Weights of a small transformer language model: 7 heads of 64.
Each number is 500 + 50 x the weight over its row's rms, rounded and kept within 0 to 999. Layers, rows and columns count from 0. Numbers have three digits each. The size before them is the row's rms in percent of the matrix's.

# layer 4 MLP up, 1792x448, rms 0.0411, rows 463-475, columns 336-447
101:463488510424511500525548391544503456540524455554490480508464506516501560462543506474602448502406509554515410490482521497416525533572539418474581422568492532567539499509502497508552483490544507501499544543507447538494524542516487529516429479602489549486522459394505528416505497549462513479465505495456521436510459499462447523456445477507
100:525454494484500504445474450456540534435534460536469634522479469528556474451501477444529458497439531508479511456535441426506568389462527509510430504406489474525495461522515451557541483525438485536381455371514457385394556480497506581522469537545515590500490530560457492547468513548598654421493484478535496466500490479563612577475454534572
097:465491457480501542503525581533467532415614434439541454555493508488566524453558493444560520435485447450474468423511550438455437521501459567535597490506618431499491502504510444501545457523505484568532437510364438528409502522573477519449518516510607447443539436571495506484506552450394567527473585514492542516525398480417393504434533556478
093:455534477412544551490559533405515469504503443433486434407515431540458483501577507478456470419539493491563513436540496570529409446554428555564588416482484446504488435532509495389477533514453493453525423465575553540515632493460476335495462504516534504448566589461518529504547480584405579482564450489586517516457557574530516490470495433495
102:576545576531553436465444417482582513377526491562562459480574490491470455460499535499405429541475461455458488377512514446495495449501483386417470487551487436504443544546554539506483489420563436474564486550602498564471494629426530533541487517543477481528536425592521537527448484533497493475473547525537547524483464409529473500571477513530
096:413512451453525517522515468525483537450468547459475484552520523539451539506518471458480513428489538554468560555474508523539523473445528503466446484540490519490540503537605446492396520449461346490470504487510371498458521587510572479479566577520426433484550482575527534518462404518615511456499515473463485445531553526500466472522429461515
093:558512467516455514548425528431480551445565499516591496459558489484489386433451512427493461560453447452454441508548473512497451401416437484542503418577505501532487513476513490489528495427529491442556436498510486570452635402458442436526526472532578471468579501485485513518552484430497463570464535456584467537499511529510393495571507606468
106:552480477583453549551540437568466446447589521536389498520508490500491499529482493555533503403494507537521546534562470477409449444533535538545547528455492482464562559500511510505536544558536541428450467512566469525435459418468501558523488481434523573562513442422450508491455569470498503421427537500535517392453487589684513462425466532512
104:460465487423504448557442505477507420513571380528438488427490533522652552565476478444526522501468508620456421565465552453546582444577508512468539547503526549428506507549581513531570582461482488456450534476459459550490468577422588520492490541553491420448522444351512476491502551487488573449568549494403487525453465537511490552470563548463
105:484581472464417549527545397485513469507507520489408442443498521512486420346504455526436594478456531474504594475533544560473539525572533524633620489491528532488419494386522504518391487612582489488567498482474468452490510473503470558593551519558424497518612558442500378538537489538544432537420494450560513475513572488497432484550481496542
103:495522518558485522477449427642503535518425505443557501518511478583555536486575499422508456485418492508446494425458429505532489544382555513445456492411577598490492470480485442538483508545535467545487463591475496609481471552443521541482570460570543475510477497512397499582540480515497524498538481443508471469485505525530525525443506471486
087:437520411472466420423472475470465493525438503534515517462511496404511544504493513526488544488532493511523510424531457419587409461452504555502461381497590548546405436498569447395517527521517605451497549491510586476460533491510507472448431563578532601445505580418525483500463426579573459395463533441399572480485493538540460423515501457411
090:482565579469463586446478485468489517452528504469425544524444529532456522527440599468491530547454491540472387481486498460424409513571570543468557515492533562485458537535495564555522509546521401548524505500540473536451567625569528552544514592448532438520522413451429500477557436477527562513556457482484503480527453518484517555550526444479
# layer 4 MLP down (transposed), 1792x448, rms 0.0411, rows 463-474, columns 336-447
101:520517593402496474448607532486431419459522471544623410504453481341432615493575511417545518486554499510524513543463490456503401509467506475614520477442519517534514498541420484449478438517499516559508442573543462447394487452514555501502455467508530563546462461500497433478500395553523521401513438479435532602412496497484550536496466439484
098:493492456512509578510487500457525523415498508602415538488442534432477585428541544573442538584457536466513539509482455416478509504444505518484490513502508540371410475434454580522486437468528448520420502537542528446439464476485531453478546616515495517453490492482562448658466515518586608549472538517533508551612528468493440442502544548503
100:469491456443452481520535500517587489555491479531531414467523551384518581493542440541450572451514483533557519509527579478429421500512576496419544503442441476435443409474590442651483478480472530535520449402444602511495480450491526531538477529508462547621447457504440476577527418491514452486504485432512397634398489483519506416406511524512
098:502523425430518474511555618594499508532529532527545477562553523540442512423449442431561534608501444500563421479551512451422502526564627524480493436391556511449443508523430480477571494452481480507446554569398506557489579462452446471579486576582550514457429498481446566545425443429455585563458507479486487517413527471448503566523492501371
099:462579514455519535498400589485462451555488479562539407483439460509504485542504450562493542484547478402540504646535615488473489446510452570551447360424487571452569532542429488448500468494464520527489509463492499489539469427566429461485519569447581574494523527442568518496563485463476539458608560594524494523460496508511459630487473518509
096:534412580405480539616571552514442560482554478459488587379545493514483472461501494528454472549503476486522388460480474497477440540419546442535535514547504545464533511506562492455482459465449624524557569419552474481586533551516401566541499523506488556481535462542461573491428526524594493481307516473532443512532547436557469501515528469455
097:442353510511471531526478542570580500536455457590513528414505548524428474407507524512484511534488522513455535618459475517470480470463491542568503497437594591506504567533512376453592496506473503530587529555556416641455450487476564466493506484522384480500455524396499456541547538567528583535511498636430441490531478489475544516511551554545
110:549559518582449478525528463425503411591531387530503543478525530495568504491528473630477662545482505540405445510577528427519499523509458523451532497460539410503485579461478463475427442514413522460583554533489498519561419512500450572469470464562497458537490530594523519421439520501456539517459487506468562438403526500468529557525523479458
106:481462477444588437504421494547489545486515498540531539510523500696556545545476545506574455511475586529426562482488463452572495579521460543485552442476360501583566493521481554415560437415527425500469515506500424491466565523544541569524452502510543504567534527489531531465455415473454470505467535492501493435467502527494518473528538509436
107:507464593517501513418573418590482514515524503545478550544523547535423522513506522494461507470403464490504505550495518571494494542393567411460459459508497461540526531578515609373529471487368530492502457511549554483527548471374397566450549530493508527579390594545607526469434495533551501490405388541574489443383490521518451561503497428648
101:536441480495511488495442455549488468436457496483529530549600590464448434536502459546499603461442512490580462492541456575514499474466545482495443439461506447606472544507626516528539521461397515475540404510441442585467508487558510522514435464487526554496526510463452546466457462494382542512498472555560518537498416421479393528443538488498
097:496515526461430530502590419446421518510485450600466442488496513501517539531505502453589505612529468546501431520570516427497570414474562488497551461487566470457460561438584487539478512492447480500565448417485522424499494493601493555501545436531514485520468566552542494443478524527501593399449503552491507568538482517439544554484570512444